Each number is 128 + 24 x the weight over its row's rms, rounded and kept within 0 to 255. Layers, rows and columns count from 0. Numbers have three digits each. The size before them is the row's rms in percent of the matrix's.

# layer 7 MLP down, 448x3584, rms 0.0439, rows 414-447, columns 256-319
097:130110144114189134156117116116153145149127081137160122057139152107164132132150117132102120179130107151173120136157120137132112126132116146110105099120143129182124142130146129147140130140119091
097:130180114102096164136128147142109106113121133083131154127112086127194137099115130166116140142123149156186129131114130110146154129119156144102148155131167130119146157136170118116120131126093154
100:129131088094139075054125170129171148179129064147109095120157160138091169116108101121165130109130133122110117125128132107167107133116146135164165200135133153055138104127135113138133156159097112
101:142155112121136113063129137075098166090135132139113138116155088116165146172113134164122112069120121126103135131117170114114125138116118133135112165135104105089108096122148123160129147134106121
098:121097140140140124170134133132113089123127115160134127114082145118188118120163103135113112150147098103106146115205115086142150114133190127075102152115125121127159163104111157118122119128133071
100:118137121141182125141135099175137124148129156103113150117129144120137148133168115097127123034173135143160150141086106127112108120129092130153109127129161105160143150130159130122161107117137077
098:139085134134145142160153138169126126095116125131180125127128111100143156091130105104122094150133134110084156119094168067143120136143148123100141096107118139134119137149115095148131102094102171
098:126144145109130133185139154082146124146104088169138124255140129156173132126080081117122115111142141128042097137092139146136123128118114118116106094134129160124134120114141130148107126121125104
101:119147091146093163177157126074143175129098094137113132103173141130068133106117098153132097152141119118116124130060097131099084114134136132139104175126129141163083117138120136107146130129129120
100:121149193153120132116127141167137135115131149125131144096107123106151120096176124165144155167152119115123134126141183110134147122136110126122142077115116140143090105126093118112114126169115143
099:144080103125155152119120139180118129095113075136163129165127122154166097125115100129132126122133142121104126134108129144134113140113131122143188102116147133095131143122148149091144131144134121
101:120196138166111113146083173114116114161128106109123127096126150110108121086161141150090141098136133147162150113102127121127115154124155132116155079142089132122121093118158129106131102174134164
098:103161116164095094140129119123133119123130168114155141130136140110135155093125118168102143105119128123136091118126136154138173128131118126111112125114164098147099095117100115093132100094132135
100:128147121129114148148146106102158130108152138127108134103150144123127134131158110106104110125121103141243134129155117156129145146133120130100161153122133151160075125101152132134128105117111125
099:119158164081106142083120112156151106145133113138119126064107136108082157119139133129135122086124114061118110147121136096140121135135146125118125112119132131111213100156182147130130102113125109
100:125148116118140111081076131134111138134131115120134105048071108151130157132126090107115105078133147105147148123128121155125133118122139126166149132098053164114118125105151119147133148124143113
102:138060087133126107147120081093133158116124151152120128165095118127173094117077111131110155107136123119115148134099132161099165157134123130128129089138174117083150157128098167143117141121134132
099:112124126083111152074159148100098127182137107120135116180116134144148148109176139107136118038118106099207125127112140129105114117103134126114119139161144122161151094132102101116132110124141085
105:131070120126131150104116080114141142158162127140144145132160157128086115157187111140149118121136133160086145151107147102136132134143125145104186097119139135167226168125123137129121128126134137
101:143187136059113129062134145158122129127122093101154114117139146083124125122158102144138107116141124132146117130159152144144159134136116124155113112101138118166121114134144117126122094122132148
097:136137127154079163132152124103135104116136173089112126159078113150119152150144099191130146107133131077142136140086127139148135149130108120132141155133113136136145168121147133068140109123149161
099:146082128194140132158137135116083122147142156126121148146153133132132142158122166152159165135144135125136132142141122095110121141127100124122083110117098147133117126136171121136118136098133160
103:121156095138132109110111097105127126141154098071106131095117098141128128126106161147156114111120132138101126137134138097146123134136113133088142119101165126124116136115100130144117162131123139
097:130146146090148105136104171138168128114116081108157139135135120092183126132106086117145123109126110151139143120131187144137164134121140126114095097111124158184137125120124134120133094159123148
101:142077073121115125150119097145111115141130170126154115104128111143158128174090131100119119151111164110072172133125148140124114126131135124126136140116133132071110110125100130139124124087126126
101:118100120154170117096101125127117110140140202081130137062131132111113154098200129122133102122112117101138183116073119091124183112107127127166116144119143130115089128126126126181143098144107104
101:129108134141152166097122143131082098116162138129128123108092166105130138158134125109112107105121120125126114132125169112147148148132108126105143117131167091077122136128154121141120138124144172
100:130163139090145141125099097136142111133115135079130116113123150136069116107171148128122141193110134128108151127132109118127114129124109126106120146132173156142188150137171129112124091122142133
096:139172122101110105156168089191178114117129110137174103148123142108129138102142119113116145095136146173157137132142129172108116129140103125125158112128164112126102083114158116095131108098123127
100:139145142137104112099166100113162131108138094120134123103099104112112081135140127156134138141130114101157147116104086103124143127115147126123143161123163136114127122149153137150135119154154143
102:119217140102073160095134139102097097119145106170126117158138088136159142158108113160098158055125132109124106117160119154137121131134099130112143120118125143170251134109112130126135140127137113
100:143102142151143181121159127150116155154108171089132136096160149150086126140156088093110111098126128119111159132086170114129121132129100133130108142126098127121148144127119147102144142119163192
103:128069145115112101172111067159084118098141131143106115129116125152155078136113096159144135047128111106119144114092112113121155121130137142118177121133123150126136116149166146144128126147136204
102:117127122155158157154149169162163147087105134128138102156144131147154097096110110112133126114121104115119104130137143128134142142122153130135156158135145141150099130123164126102097104159130165